config.yaml
num_hidden_layers: 10
hidden_size: 192
num_attention_heads: 3
num_key_value_heads: 3
head_dim: 64
intermediate_size: 768
vocab_size: 5236
hidden_act: "gelu"
norm: "layernorm"
norm_place: "pre"
norm_eps: 1e-05
positions: "rope"
rope_theta: 10000.0
rope_fraction: 0.25
qk_norm: false
attn_scale: 0.125
bias: "all"
tie_word_embeddings: false
parallel_block: true
init: "uniform"
init_std_qkv: 0.0291
init_std_o: 0.0065
init_std_up: 0.0291
init_std_down: 0.00325
optimizer: "muon_variant"
learning_rate: 0.00295
lr_mult_qkv: 0.5
beta1: 0.95
lr_head: 0.00407
max_grad_norm: 0.5
warmup_steps: 200
schedule: "wsd"
decay_fraction: 0.941
decay_shape: "linear"
final_lr_fraction: 0.0
batch_tokens: 32768
max_seq_len: 1024
doc_mask: false
z_loss: 0.0001
train_tokens: 347100000
max_steps: 10593
dataset: "wikipedia_en"
Each number is 128 + 24 x the weight over its row's rms, rounded and kept within 0 to 255. Layers, rows and columns count from 0. The size above them is the row's rms in percent of the matrix's.

# layer 3 attention output (transposed), 192x192, rms 0.137, rows 82-117, columns 0-95
size [113 105 119 119 110 116 121 116 104 105 117 112 104 111 117 108 122 104 104 111 115 109 104 107 100 108 103 108 106 113 113 101 108 121 109 113]
[[142  81 121 152 170 153  83 128 162  84 140 130  84 102 133 113 126 116  99 180 170 125 143 115 110 141 129 153 138  98 131 121 145 145 121 146 119 116 126 137 115 116 113 131 117 123  80 123 116 136 123 158 158 132 121 125 110 108 140 112 109 136 101  87 120 130 137 132  95 148 129  87 183 124 143 151 145  95 173 130 132 139 169 108 129 119 129 150 116 113 150 115 141  88 163 116]
 [130 139 132  94 138 105 155 130 119 116 121 153 144 138 128 170 163 121 137 167 148 122 134 131 167 154 106 107 117 123 126 130 144 123 120  96 129 121  97 143 122  98 174 158 134 106 132 180 140 132 148 158 117  98 101 132 149 114 137 137  70  98 109  84 116 113 162 102 107 129  93  79 141 119 130  78 173 111 159 113 129 159 158 147 123 143 159 108 134 132 116 102 101 111 154 130]
 [124 132 121 105 133 111 139 163 156 187 121 147 155 140 154 133 124 120  76 151  85 133 134 141 110 140 112 113 118 115  63 159 124 153 169 135 154 115 118 149 161 103 105 108 108 144 135 122 154 159 127 143  92 134 110 158 121 110 125 186 150 117 132  55 109 145 121 165  96 109  95 148 119 170 143 149 127 120 136 113 155 137 128 121 147  80 169 113 117 115 136 122 160 146 119 107]
 [134  92 145 121 114 133 149 138 120 121 157  88 126 156 117 117 143 132 126 133 124 165 144 118  94 143  94 129 120 108  88 105 144 128 145 162  98 108 140 111 106 145 131 188 138 153 151  86 133 129 144 109 103 148 100 155 103 131 124  90 111 118 144 153 140 117 136  90 130 122 190  84 130 165  29 153 137 141 127  98 134 138 126 104 121 119 142 115 167 115 116 161 112 129 113 134]
 [139 179 158 161  97 130 123 138  93 131 127 141 100 142 108 128  96 113 147  88 153 169 128 116 127 145 135 152 144 183  81  93  84 142 105 118 129 123 108 130 180 108 149 108  69 103 159 126 138 113 141 140 169  92 110 121 120  88 136 160 110 130 141  98 118 135 114 134 137 154  94 116 123 128  93 112 111 116 129 185 108 138 115 159 124 129 146 130  79 128 162 100 109 172 182 109]
 [135 128 138 153 116 142 125 142 116 139 125  92 140 127 122 133 145 148 116 155 136 150 151 142 127 134 164 101  72 116 129 161 122 127 101 157  95  66 137 146 128 107 180 144 143 157 109 118 134  87 120 155 172 151 112 144 133 163 144 104  73 145 141 116 111 149  85 105 123 135  84 112 160 107 146 144 121 146  88 135 128 148 103 113 143 157 147 117  88 147 122 120 121 158 163 157]
 [167 134  72 135 131 138 109 164  93 133  97  97 116 115 144 102 123 103 121 165 139 104 141 156 151 134 143  99 134 129 107 150 100 115 140  67  99  98  71 168 174 149 124 124 119 120 126 116 109 128 138 142 100 101 141 131 109 123 156 132 115 182 144 115 125 175 160 163 106 147 169 140 101 126 125 154 135  93 150 152 132 162 105 111 138 129 136 132 153  99 149 146 112 100 119 140]
 [125  78 140 114 110 119  88 145 130 132 129 128 125 165 122 152 140 130 162 192 158 137 108 142 112 118 128 159  97 153 129  96 140 127 134 111 105 151 120 171 139 172 150 118 117 135 106 143  95 141 101 130 102 147 143 119 162 108 194 154 100  72 140 150 117 122 121 157 107  81 140  91  91  89 112  79 120  82 169 147 171 110 123 143 112 145 121 110 121 119 141 151 125 137 105 127]
 [118 149 123 146 169 124 122 167 127 115 183 113 122 129 103 159 107  90  92 163 144 125 120 151 143 154 119 105 114  83 108  97 175 145 121 121  75 131 131 104 157  73 103 115 153 107 148  83 135 141 137 111 144 153 157  91 157 168 105 134 118 137 129 103 141 121 132 134 160 159 130 105  98 133 138 130 130 138  95 152 124 100 150 182 117 133 142  91 113 106 131 157 164 117 121 145]
 [103 170 123 108 153 168 109 147  99  97 120 119 176  97 145 134 111 136 151 138  81 163 129 140 142 158  97  98 124 140 165 139 161 174 116 178 131 180 174 126 121 130 103 143 133  91 153 150 109 156 128  95 102 146 126 125  91 123 135 128 173 102 141  82 144 147 145 118 140 158 117 143 115 162 105 116 138 140 136 124 150 113 144 121 154 111 101 140 184 113 116 131 108 139 115 129]
 [107 139 124 101 128 112 132 125 164 122  89 104 188 151 117 123  99  96  91  94 149 159 120 138 106 178 134 118 116  99 164 101 154  75  96 150 134 147 157 153 158 126 140 166 127 147 108 127 184 101  91 144 109 136 128 136 117 106 121 116  78 101 162 137  86  92 120 111 154 118  80 149 174 152 148 176 109 154 116 134 131  80 153 126 143 145 100  99 125 120 127 104 125 142 110 167]
 [164  92 140 173 164 121 128 140 158 140 138 140 122 121 117 136  97 133 114 115 117 166 159 117 198 142 161  90 131 129 115 109 122 140 159 109 133 133 131 145 130 148 145 129 117  94 169 133 153 108 139 110 133  97  92 127 101 121 134  69 141 123 157 140 106 109 148 141 104  97 101 146 134 102 158  81 123 158 152 141 151  94 153 125  94 155  95 121 167 103  97 126 156  69 111 111]
 [ 95 140 123 139 151 120 144 138 112  91 122 109 149  94 119 146 164 121 134 122 129 142 127  90 137 140 136 131 137  65 117  93 121 126 117 135 106 107 121  83 141 142 153 109 115 126 137 136 150 130 146  79 137 102 114 147 158 146 110  94  75  86 109 136 130 136 166 116 132 122 135 102 137 123 125 147 168 156 103 138  88 135 177 152 105 105  74 113 149 128  93 153 147 148 144 136]
 [143 122 177 164 137 159 138 112 133 141 171 118 134 129 158 152 120 139 119 165 160 117 150 139 136 129 120 129 108 155 131 114 125 145  94 116 149 167 117 109 173 110 166 116  99 174 140 143 126 114 138 119 178 135  87  88 156 103 107 121 135  82 123 128 184  78 113 157 152 130 158 116  81 112 138 162  89 114 132 155 139  78 140 121 117 192 124 133 140 152 124 173 138 153 151 128]
 [112 136 136 115 121 118 122 103 102 107 126 168  98 115  83  99  97  89  80  94 154 107 121 170  80 132 113 163 129 133 121 124 133 130 153 139 145 186 102 152 177 128 126 135 154 108 103  88 128 138 181 131 147 101 132 101 125 130 145 127 127 111 106 126 127 123 177 114 143 107 102 138 109 135 136 156 168 160 137 102 155 143 106 124 139 145 143 106  96 162 108 140 151 134 151 135]
 [143 135 111 134 131 114 149 147 166  88 136 110  70  87 121 111 110 139 153  56 129 108 114 129 139 132 132 126 109 121 147 128 128  88 116  93 150 156 114 157  90 135 110 205 122 121 103 112 150 136 152  86 134 164 156 134 172  74 139 111 117 124 142 161 138  95 128  98 152 135 132  89 125 125 131 134 137 123  99 147 179 101 120 151 125 140 131 119  97 111 134 172 113 152  58 108]
 [136 151  95 121 151 124 106 145 129 111 118 164  98 132 129 106 185 151  97 141 178 118 139 139  86 105 122 174 130  91  59 136  95 149 141 118 138 148 140 143 173 118 125 106 147 140 125 183 106 101 109 163 137  84 125 120 126  98 108 102 152  68 111 150 128 143 117 149 128  99 101 137 117 122 131 100 102 132 168 133 123 128 107 136 177 117 131  87  82 140 130 174 138 140 137 133]
 [121  96 153 148 130 126 168 131 141  93 102 122 191 119 163 134 131 136  76 122 107 151 151 150  96  79 119 136 152 105 127 159 143 112 139 139 119 112 112  99 145 112 129 135 107 110 154 134  93  84 170 107 146 167 100 100 171 130 146 116 121 167 125 152 123 140 107 122 147  88 111 113 153 102 119 103 128 131 149 132 146 143 175  86 125 116 153 126 125 126 170 121 163 132 130 145]
 [149  98  88 109 126 177 120 125 132 122 120 135 116 108 139 104 172 110 157 120 161  96 124  97 117 191 138 136 146 124 134  95 112 140 127 152 176 125 112 101  96 167 132 155 118 141 114 116 145 102 112 147 120 151 132 124 160 176 115 101 136 151  92 134 151 141 159  92  89 112  81 123 109 116 106  75 126 123 119 145 162 150 148 122 122  93 117 119 123 169 132 153  86 121 145 137]
 [ 85 139 148 148 154 125 122 152 120  93  83 145 153 157 130 177 131 131 164 152 114 104 131 146 120 129 159 102 113  93 110 134 173 123 129 129 168  93 129  98 131 118 150 114 123 123 125 132 170 143 161  98 120 123 152 153 119 102 155 132  93  96 149 156 100 106 153  84 146 109  83 106 133 119  97 149 137 102 105 108 156 115 157 142 142 135 142 141 161 139 117 125 133 112 165 137]
 [ 87 103  72 122 154 109 101 134 123 150 115 147 132 112  99 152  81 142 151 138 121 110 141  83  42 162 179 128 163  95 122 128 148 130 115 121 155 115 106 121 158 161 112 154 131 125 144 196 135 164 115 122 119 106 176 108 158 128 124 140 117 138 141 123 161 126 114 122 162 129 136 123 134  89  93 104 147 157 126 159 136 172  73 146 131 133 111  74 158 138 119 115 119 120 163 110]
 [142 112 162 145  87 132 128 174 144 122 116 135  82 140 130 102  90 103 106 122 140 146 127 119 151 162 134 122 112 195 117 124 129 109 126 134 148 117 193 131 105  97 144 103 137 132 111 109 103 165 117 115 114 108 113 168 108 133 137 162 124  95 132 104 125 129 125 131 170 124 125 107 151 160 144 133 128  96 141 124 133 129 146 143 121  71 168 115  89 152 165 142 118  99 109 143]
 [146 118 154 152 127 149 138 129 158  87 105  98 136 122  76 137 156 104 105 145 136 125 143  88 157 122 162 153 120 164 118 158 131  70 125 122 148 107 124 137 170 143 166 107 133 122 116 153 123 119 156  70 182 143 145  92 114 132 114 128 135 119 129 138 153 120 116 121 112 149 179 120 111 119 121  80  91 147  99 158 106 161 159 136 134  93 136 105 149  89  76 155 155 109 106 131]
 [163  99 166 113 126 198 135 127  74 100 100 134 146 128 116 146 150 141 129 132 101 149 147 187 139  95 123 155 124 165 139  86 152 100 146 136 130 142 117 134  61 142 122 119 122 144 152 143 165 147 142  78 155 108 144 133 134 140  91 142 119 105 111 136 155 116 172  90  96 120  37  93 132  79 124 109 126 181  97 101 144 122 124 162 126  96 148 121  85  90 157 136 126 147 123 150]
 [126 118 109 127 158  97 167 140 181 137 170 136 184 144 137 118 136  94  79 135 161 124 153 137 115 116 135 138 117 174 172 138 111 136 132 187  82 124 120 119 142 143 108 129 167 144 142 131 123 125 119 148 125 185 124 150 107 102 129 103 164  93 122 148  80 144 120 123 119 148  99 138 160 121 129 128 127 114 134  79 118 141 140 133 115 117 122 117 149 130 109 113 134 124 157 117]
 [139 115 125 151 132  65 138 138 100 114 100 129 168 154 131 111 129 117 140 107 125 126 106 126 127 135 104 106 119 165 165 147 106 194 126 143 108 158 104  93 107 137 166 179  82  73 148 147  93 162 161 157  92 111 113 149  85 151 122 112  69 100 136 131 146 103 159 136 119 145 132 128 107 115 156 125 147 175 100 137 140 147 115  89 169 112 164 118 168 133 144 133 114 103 108 116]
 [105 100 139 111 109 124 124 130 109  94 129  88 145 124 139 153 123 123 143 188 121 102 124 112 103 133 125 127 126 111 122 155 159 132 149 121  83 171 113 143 140 219 125 123  85  86 111 162 138 121 160 154  70 155  67 134 175  99 128 115 134 148 157 123  87 144 126 129 179 161 122 100 163 146 124 156 145 127 145 123 128 152 162 138 133 148 147  98 172 121 118 159 120 126 140 124]
 [126  81 122 113 129  87 144 146 145 108  91 122 169  75 148 135 150  99 132 125 159 163 105 112 111 130 102 129 107 143 121 145 140 146  95 134 135 116 148 169 105 153 176 138 106 112 129  75 120 158 123  78 159 147 111 121 151  91 109 156 168 134 128 113 139 138 130 129 119 123 161 110  92 151 137 155 157 126 130  76 147 141 143 132  84 107 131 121 115 109 110 136 134  86 147 144]
 [117 141  73 150 140 149 156 157 122  96 118 105  89 120 143  85 149 121 142  96 132 133 144 126 102 139 132 108  91 127 156 130 123  90 124 137 111 136 113 202 161 167 101 133 107 124 103 145 116 116 150 119 130 139 175 136 159 132 161 159  73 157 117 121 139 137 116 177  99 138 133 157  91 122  94 179 148  83 133 147 140 132 103 110 126 129 107 149 145  91 137 169 119 125 127 127]
 [ 66 171 126 103 129 112 146 153 167 144 139 132 102 104 108 124 131 164 125 118 149 161 107 110 129 117 135 130 129 118 111 159 128 148 126 139  87 120 127 117 113 113 174 100 108 109 126 141 128 108 146 167 137 116 101 118 115 123 104 163 142 177 119 122 146  89 137 141 159 110 147 101  90 102 135 102  85  91 142 126 129 107 132 136 130 160 123  90 123 131 120 162 183  79 113 135]
 [122 145 129 138 111 146 149 122  81 135 140 101 128 102 117 145 127 114 133  96  91 116 184 129 136 118 112 112 122 129 130 109 134 134 101 114  91 119 155 116 118 151 169 114 107 154 166 132 104 135 154 120 180 171  76  82 147 128 158 157 107 102 116 145 153 134 101 124 167 125 140 136 110 120 130 122 163 115 156 134 131  97 117 154 122 134 162 124  95 139 126 120 119 125 153  81]
 [ 78 122 101 105 101 100 128 126 130 116 135 145  99 157 148 165 152 137 182  68 152 131 155 175 106 147 126 149 165 143 154 122 134 140 136 148 154 123 143 121 159 152  89 175 151  98 102 136 107 120 106 159 146 160 141  78  78 138 157 110 113 194 135 114 101 131 120 122 121 141 151 118 126  94 132 141 132 107 113 134 146 112 123 126  90 107 129 196 115 152 110 117  98 136 104  86]
 [133 126 154 132 123 105 126 137 142 132 126 164  86 146 110 128 113 123 124 117 130 115 161 161 156 135 151 136 123 104 118  98 171 182 167 139 115 105 133 167 163 145 168 159 114 136  96  95 161 134 153 111 138 113 113 110 185 141 126  88 114 139  81 128 157 110 131 105 134 180 152 154 152 111 116 135 147 122 121  93 144 146 136 115 138 144 144 121 121 134 103  83 109 117 120 162]
 [185 123 109 170 121 147 160 134  82 157 129 168 156 139 124 134 105 125 146 145 123 139 130 136  91 143 137 132 141 136  92 147 174 127 100 125 180 112 128 159 149 158 106 150 105 149 155 113  88  99 142 101 145 176  94 111 109 127 122 135 119 119 137 113 132 135  96 131 151 135 102 138  79 187 113 155 126 146 156 100 115 124 127 118  87 112 150 120 145 122 132 101 128 140 149 111]
 [ 97 121 111 111 141 120 150 183 146 131 126 130  94 171 118 117 112 163 135 137 129 119 124 119 137 148 105 135 111 154 141 144 141 107  94  95 104 164 113 145 117 154 160 139  98 110 154 144  96 108 110 121 169 150 121 116 143 160 136 116 105 156 129 176 106 118 116 184 110 128 114 164 127 147 105 132  98 124 157 158 121 137 123 156 131 138 144  98 151 131 177 103 133 119 161 118]
 [105 161 154 130 117 155  85 116 148 109 129 132 166  79 130  90 121 164 105 120  67 130 142 159 141 143 132 151 149 119 132 100 126 136 137 125 140 151 105 127 109 113 119 133  92 148  87 110 114 153 164 154 157 138 136  70 106 102 116 104 121 122 129 103 120 127 137 160 118 141 136 113 141 108 121 165 132 190 133  97 134 134 162 124  84  96 154 122 131 142 177 151 151 138 151 101]]
# layer 3 attention value, 192x192, rms 0.0805, rows 83-118, columns 0-95
size [ 95 106 105 100  99 108 106  96  92 108  99  94 100 109  98 111  97  94  99 104  96  93  99  88  97  93  99  97 104 101  90 100 110 100 102 104]
[[ 90 178 142 140 116 134 127  96 119 135 131 128 126 126 129 124 102 109 153 104  92 136 141 105 134 149 109  92 134 127 147 117 148 127 113 108 125 145 134 172 134 139 148 113 127 169 150 110 112 144 103 127 103 129  98 118 117 135 104 137 110 141 150 161 151  89 123 132  85 144 159 125 142 129 123 136 146 178 140 171 152 141 137 139 109 127 162 126 152 106 126 123 110 116 185 117]
 [124 131 135 127 137 156 141  77 142 105 158 107 147 125 160 111 174 159 141 109 104  98 125 108 125 132 150 107  89 122 142 139 144 151 136 132 116 116 143 149 121 149  98 132 117 151 152 153 117 136 114 176 130 135 157 124 127  83 139  76  88 136 126 114 140 163 123  70 120  94 120 128 158 111 111 136 187 148 137 141 127 144 132 113 129 167 115 133 127 134  82 143 143 145  92 108]
 [104 155 141 132 131 145 147 115 150 116 162 138 125 128 105 110 112 108 180 143 146 109  90 158 136 116 121 157 139 157 114 143 157  86  90 124 135 144 120 146 162 124 132 129 130  82 126 128 117  89 155 120 191 171 125 167 136 114 128 124 173  95 131 160 165  96 145 117 105 122 135 151  93 152 137  99  77 109 130 123 145 153 101  89 146 161 120  99 141 173 179 143 145  75  85  87]
 [135 137 150 101 121  90 119 160 162 158 142 130 121 154 132 110 110  87 123 111 165 137 117 149 145 185 127 168  83 128 112 105 129 120 101 117 128  68 153  95 150 169 164 132 127 165 119 117 113 144 145  89 123 151 135 137 148  96 117 108 156 148 132 114 121 131 118 151 100 152 124 141 107 110 107 135 119  71 153 126  88 142 134 134  74 173 106 138 165  78  91 131 158 147 151 135]
 [ 65 195 133 136 105 110 138 137 139 103 105 149 148 129 143 107  89 143 101 134 166 126 159 140 135 130 142 101 145 110 163  96 136 123 170 134  76 134 108 142 121 111 103 133 152  86 101 125 130 111 150 148 113 156 123 136 159 179 155 114 160 116 150 145 103 143 100 139 116 122 104 151 134 126 141  90 129  73 127 112 161  84 112 145 111 142 124 116 138 150  89 155 145  76 123 121]
 [133 133 113 102 135 147 133 145 135 129 113  84 116 185 122 171 120 151  86 128 130  47 180 102 136 114  93 116 116 134 104 132  99 137 117 100 125 123 132 111 128 101 186 100 110 127 115  89 146 147 102 150 142 123 142 146 135 127 136 115 105 112 128 196 151 149 131 136  79 101 126 116 138  97  93  87 129 108 130 106 186 114 150 110 103 164 136 121 139 110 136 113 134 107  94 142]
 [124 117 109 159 121 171 145 120 160 126 141 128 154 202 127 115 108 117 109 123  73 114 123 116 128 141 146 124 122 131  94 140 100 150 120 150 158 172 131 163 149 131 138 150 148 131 146 109 129  79  97 130 104 145 108 136 133 114 128  75 148 126 145 148 159 151 111 129 176 129 133 118 147 127 135 113 107 138 144 136  92 122 112 161 140 170 142 100 134 146 149 114  87 116  54 124]
 [141 135  98 137  82 182 139 102 113 113 136  96 164 118 155 114 176 109 163 104 151 143 120 140 103 133 101 142 141 124 138 124 126  82 147  91 105 123  88 119 112 129 129 145 122 184 122 152  95 122 141 134 138  61 101 135 100  84 143 144 157 115 150 125 132 118  91 115 155 120 174 140 117 177 147 167  82  97 103 181 151 137 127 115 122 155 148 133 143 120 140 139 124 135 148 156]
 [182 132 120 136 155 136  99 149 100 118  92 109 153 117  99 116 131 134 125 147 136 122 117 148 133 172 137 158 135 161 120 156 154 131 126 104 126 125 110 167 118 133 117 129 108 104 133 165 127  73 155  96 114 110 119 101 122 119 100 155 110 115 102 136 139 132 118 142 112 135 137  95 125 126 120 143 177 154 132 156 116 103 131  98 188 140 125 107 120 147 120 125 156 153 140 108]
 [134 129  99  93  71 141 186  84 121 134 113 122 156 124 161 129 133 146 164 149 105 168 124 117 106 152 175 109 149 130 143 132 121 153 136 135  95 184  94 162  71 136 153 116 114 113 131 145 156 116 109 129 128 139 118  74 126 160 140 103 105 109 146 121 107 127 153 123 153 135 118 162 147 140 117 135 136 112 127 134 119 131 126 123 123 102 113  98 126 125 128  95 119  92 152  75]
 [130 120 101 124 117 129 103  94  74 132  80 129  97 105  77 119 123 154 164 175 115 112 139 101 155 124 133 126 112 113 101  89 115 167 162 141 151 147 127 127 133 142 172 118 160 175  94 130 135 119  92 108 152 149 130 115  74 153 129 105 115 120 117 121 135 151 132 125 115 106 135  81 145 181 148 137 153 119 124 119 119 179 129 151 145 144 131 102 119 153 157 121  83  61 178 105]
 [142 165 171 135 139 135 118 105  91 148  98 154  76  97 114  89 115 139 133 125 160 148 131 120 175 129 101 127 127 143 111 156 140 163 148 151 147 137 147  70 115  97 141 103 111 127 142 133 101 139 138 112 110 129 131 111 146 132 170 121 120 138 175 134 108 145 104 113 111 154 111 138 118 176 113 100 117 110 108 135 123 134 125 120 154 142 113 132  80  79 132 155 123 139 123 106]
 [120 100 117 122  62 123 156 134 108 148 110 120 158 134 125 118  97  87 128 102 117 117 131 137 177 111 158 113 112 122 125 124 113 112 128 183 155 142 118 149 101  87 156 122 143 132 115 206  89 120 134 155 125 115 134 116  88 141 161 138 153 149 150 108 138 101 158 144 102 138 155 106 137 124 136 125 121 146 154 160 112 144  93  92 106 125 129 135 139 115 118 138 138 111 107 174]
 [ 90  98 124 134 107 146  82 137 126 130 118 125 144 148 164 125 105 162 164  93 112 155 151 132  83 133 101 159 144 111 145 131 131 109 115 125 132 169 126 115 154 127 157 122 130 152 121 134 107 188 128 189 134 135 129 114  90 104  92 148 145  77 140 137 119 140 141 133 108 105 152 127 134 121 151 122 148 103 136 113  90  98 114 120 146 136 112 160 128 130 113 124 130 148 121  98]
 [110 114  99 128 132 151 132 117 191  93 131 129 138 127 112 134 128 150 124 122 105 102 183 101 114 137  95 146 130 138 119 136 126 135 127 122 157 112  90 109 148 114 112 114 139 162 114 145 113 102 123  98 138 150  77 109 187 127 168 139 150 112 111 181 104 148 124 147 134 136 142 123 102 122 125 127 125 113 143 161 125 157 124 133 148 101 124 169 109 205 121 125 124  92 172 152]
 [152 112 122 173 104 114 156  88 146 109 140 157 152 149 143 106 123 127 132 134 151 143 163 128 112 125 110 151 106 117 141 121 144 159  57 158 131 135 111 159 155  95 120 109 107 167 119 108 121 140 156 119 137 136 175 132  90 158  99 116 121 127 113 151 152 117 108 142 113 125 100 171 176 139 142 110 111 132 112 148  85 159 132 122 152 151 141 203 126 121 130 132 143 102 142 142]
 [136 137 167 125 128 138 130 149  96 130 108 164 117 119 130 145 145 141 109 119 139 116 110 129 142 155 150 119 119 125 109 128 131 161 200 161 120 119  87 181 139  61  70 130 114 165 139 150 134 104 164 115 131 145 102 162 145 141 126 149 154 106 152  67 108 102  96  89 143 143 108 156  99 135  95 144 133 150 149 109 139 145 142 131 100 135 113 119 106 113 133 135 130 116 128 107]
 [119  98 174 174 133  98  94 133 149  89  79 112 126 138 140 141 156 159 144 125 164 134 134 130  97 134 140 166 190 130 107  96 147 104 109 128  86 128 104 106 122 120 119  99 111 118  98  92 126 135 169 167 143 122 137 120 122  76 138 114 136 140 125 161 149 118 174 147  85 120 112 179 132 116 123 152 113 149 149 128 131 119 116 144 141  55 101 110 157 125 137 120 141  89 100  97]
 [136 118  89 122 165 139 120 128 121 125 126 153 163  97 124  78 174 142 132 105 147 128 128  99 164 160 152 128 128 133 118  97 100 107 133 110 127 157  82 135 128 152 127 177 118 110  92 120 149 119 120 121 155 119 115 107 110 137 163  85  96 148 122 120  97 174 170  69 103 152 147 124 136  96 130 106 149  78 109 103 143 108 135 144 130 121 114 119 149 128  77 139 109 122 155 109]
 [114  74 150 130 145 199 135 123 105 137  88 126 124 107 140 113 135 136 115 109 136  95 176  98 166 185 141 173 157 112 128  98 123  99 104 134 136 136 157 137 131 127 131 105  97 111  94 134 166 131 165 100 150 151 102  83  75 134 152 126 108 114 114 116 160 161 163  96 150 145 125 171 130 150 148 119 124 127 131 147 112 117 102 148  87 160 160 135  88 129 113 141 106 221 140  86]
 [144 119 102 133  84 169 142 126 127  83 155 131 143 129 188  84 188 134 126 138 108 136 136 159 102 136 129 116 109 114  77 139 161 102  94 146 141  74 106 105 136 127 144 129 148 119 120 134 134 133 124 157 150 128 147 123 139 135 118 117 145 150 143 123 130  85  83 152 137 129 138 138 139 136  79 168 102 122 119 112 118 118 154 117 142 101 129 148 143 123 143 164 161 115 161 131]
 [136 122 135 147 100 115 135 141 116 129 163 166 100 127 122 115 120 110 118  62 122  86 120 121 113 123 132 149 144  74 126 118 161 106 120 141 198 102 150 115  90 112  63 133 123 110 121 111  85 107  76 113 142 122 137 121  97 119 169 158 146 162 139 143 115 120 166 116  63 124  96 152 128 154 117 136  67 110  93 131 161 155 106 143  78 113 116 138 155  96  99 156 104  92 101 119]
 [126 121 113 126 158 116 138 114 141 116 157 122 141  88 129 171 112 110 145 146 159 123  95 109  87 156  95 170 101 112 128  92 113 129 130 149 108 143 121 134 122 128  82 159 132 148 117 103 132 115 117 136 124  85 156 111 147  98 158 112 134 109 107 120  91  88 112 159 133 114 175 119 117 129 117  98 145 115 111 116 148 104 120 135 121 111 151 173 103 139 141 102 161 122 126 134]
 [102 152  82 112 118 130 126 136 106 128 140 145 118 111 117 178 115 123 147 121 174 170 145  81  78 122 143 140 112 136 123 122 117 154 112 117 130 145 113 169 100 141 110 144 143 110 168 164 134 118 166 109 113 121 133 155 137 113 112 132 143 122 127 107 108 146  89 147 113 125  88 131 130 144 169 180 124 189 105 131 142 126  95 143 159 156 111  95  77  81 128 117 124 137 161 106]
 [ 96 130 122 125 171 127 116 127 175 163 106 146 119 104  94 113 118 133 116 133 158 122 122 130 162 177 128 121 163 126 111 148 121 130 117 130 134 103 103 161 156 185 151 118  94 131 101 125  98 118  93 150 120  82  58 137 128  96 141 108 119  97  87 114 148  92 130 137 139 130 106 132 138 144 133 122 141 190  81 118 154 114 148 139 108  90 132 133 120 113 110 136 162 137 117 127]
 [138  93 135 110 100 133  92 100 179 143 123 155 132 114 135 131 172 110 114 137 127 135 174 125 138 118 127 125  76 130 119  90 136 114 130 124 152 137 137 145 122 141 151  96  76 156 121 173 105 130 136 113 121 139  95 149 107 181 141 121 126 128 115  96 170 145  86 112 124 128 152 123 113 120 135 119 112 158 121 107 150 154 141 156 118 151  95  90 145 160 111 120 138 124 125 109]
 [135 141 137 129 147 111 104 151 135  99  86 162 126 154 117 151 127 108 100 115 158 124 142 112 125 110  83 182 119 109  79 154  84 141 133 106 158 115 147 140 123 114 136 115 136  98 131 110 134 105 115 142 107 128 154 117 125 101 150 145 124  97 157 115 127 106 136 153 120 111 146  97 133 131  44 123 169 178 107 144 118 110 116 115 125 145 124 120 109 111 143 176 153 130  90 136]
 [119 110 121  97 168 134 145 162 172 118 101 101  98 147  92 138 157 140  97 113 113 111 152 139 123 122 169 143  84 159 122 132  81 105 142 163 140 152 132 114 125  99 117 134 139 181 112 141 102  81 116 128 127 134 140 112 146 113 167 108  82 145 125 180 114 135 170 181 106 128 126 157 102 109 132 151 138 140 147  96 129 114 161 127 136 177 183 149 106 116 127 108 123 125  99 156]
 [125  83 118  96 109 110 130 155 186 126 111 170 116 156 134 114 116 133  86 163 146 121 101 153 119  77 101 142 165  86 121 161 120 110 116 137 136 112 114 149 153 126  95 137 110 140 110 139 122 161 113 157 104 126 123 108 145 138 123 134 114 133 182 129 137 115 122 134 145 152 167  95 157 120 137 124  85 148 126 178 151 189 121 120 129 160 135 120 118 138 110 124 112  98 154 170]
 [ 69 141 107 134 116 143 132 147 138 140 143 143 150 125 124 117 137 103  73 151 106 108 119 174 141 160 107 132 133 142  90 132  99  90 144 158 111 145 137 159 125 125 129 122 193 150 138 135  95 162 108 111 131 156 143 115 153 119  89  71 135 137 135  84 123 117 159 101 120 136 181  99  84 151 141 119 150  88 116 103 160 140  76 158 105 165 113  88 132 139 128 138 108 137 138 172]
 [122 128 163 151 121 112  96 143 165 120 122 135 126 122  90 147 109 105 158 154 124 109 131  95 156 164 131 130 157 152 143 152 142  93 171  90 134 113 104 115 192 146  90 173 144 140 113 100 165 113 152 109 139 171 117 131  77  78 124  86 126 117 147 100 142  90 159 143 160 103 106 144  90  82 166 120 156 139 137 132 121 112 133 153 147 139 121 102 153 126 135 106 106 133 164 155]
 [ 98 125  45  87 115 144 148 139 159 145 185 128 135 116 131 118 120  89 137 111 166 110 159 124 135 183 116 135 168 148 100 109 150 179 163 176 127 128 118 127 129 124 151 121 120 132 102  96 124 160 156 137 113 151 146 161 124 152 139 129 126 135  86 119 113 137 114 148 138 104 160  91 130 117 149 138 178  94 157 161 106 115 139 180 119 103 154 159  86  76 109 182 124 134  92 124]
 [112 132 157 110  96 166 104 134 131 146 115 132 124 108  80 147 159 105 125 152 119 108 137 141 133 104 126 118  97 104 129 110 144 136 101 162 106 145 110 104 143 127  68 155 150  76 130 114 102 130 103 169 174 172 122 132 113 135 144 136  95 112 130 123 156 133 124 161 148 175 105 140  97 120 100 151 161 119 157 124  79 142  94 142 112 154 115  98 148 114 121 142 159 120 131 128]
 [118 156 106 137 172 137 188 157 149 118 107 150 160 134 123 165  94 127 108 145  97 156 138 129 135 159 118 105 145 119 137 129 148 126 131 149 133 140 100 130 171 117 161 119 118  95 155 110  86 100 140 178 101 133 135 110 129  77 111 107 147 152 105 109 105 119 124 127  93 152 116 120 120 164 127 168  89 167 136 126 136 134 143 123  72 173 124 127 148 125 118 110 123 148 133 147]
 [108 131  95  97 142 150 126 130 131 136 110 102 132 142 185 145 148 153 122  90 127 106 111 158  95 111 135 122 140 142 158 106 174 126 141 162 132 112 160 128 147  92 137 162 129 139 123 172 128 116 125 128 146 112 117 131 112  86 139 136 104 133  97 127 116 131 108 189 167 118 139 118 110 154  88 105 163 153  68 128 111 111 123 127 138 129  48 145 124 110 116 136 141 112 143  88]
 [117 110 158 115 154 133 118 109 108 127 109  99 138 134 116 147 159 141 109 152 110 121 119 145 100 119 173  99 152 148 138 119  90 104 123 154 113 118 126 176 136 162 128 109  93  83 139 124 148 101 136 137 165 119 145  84 113  88 155 148 152 129  96 150 186 151 130 142 107 166 169 116 125 106  79 134 141 101 139  88  80 159 141 146  93  96 174 145 125 137  99 111  99 161 113 136]]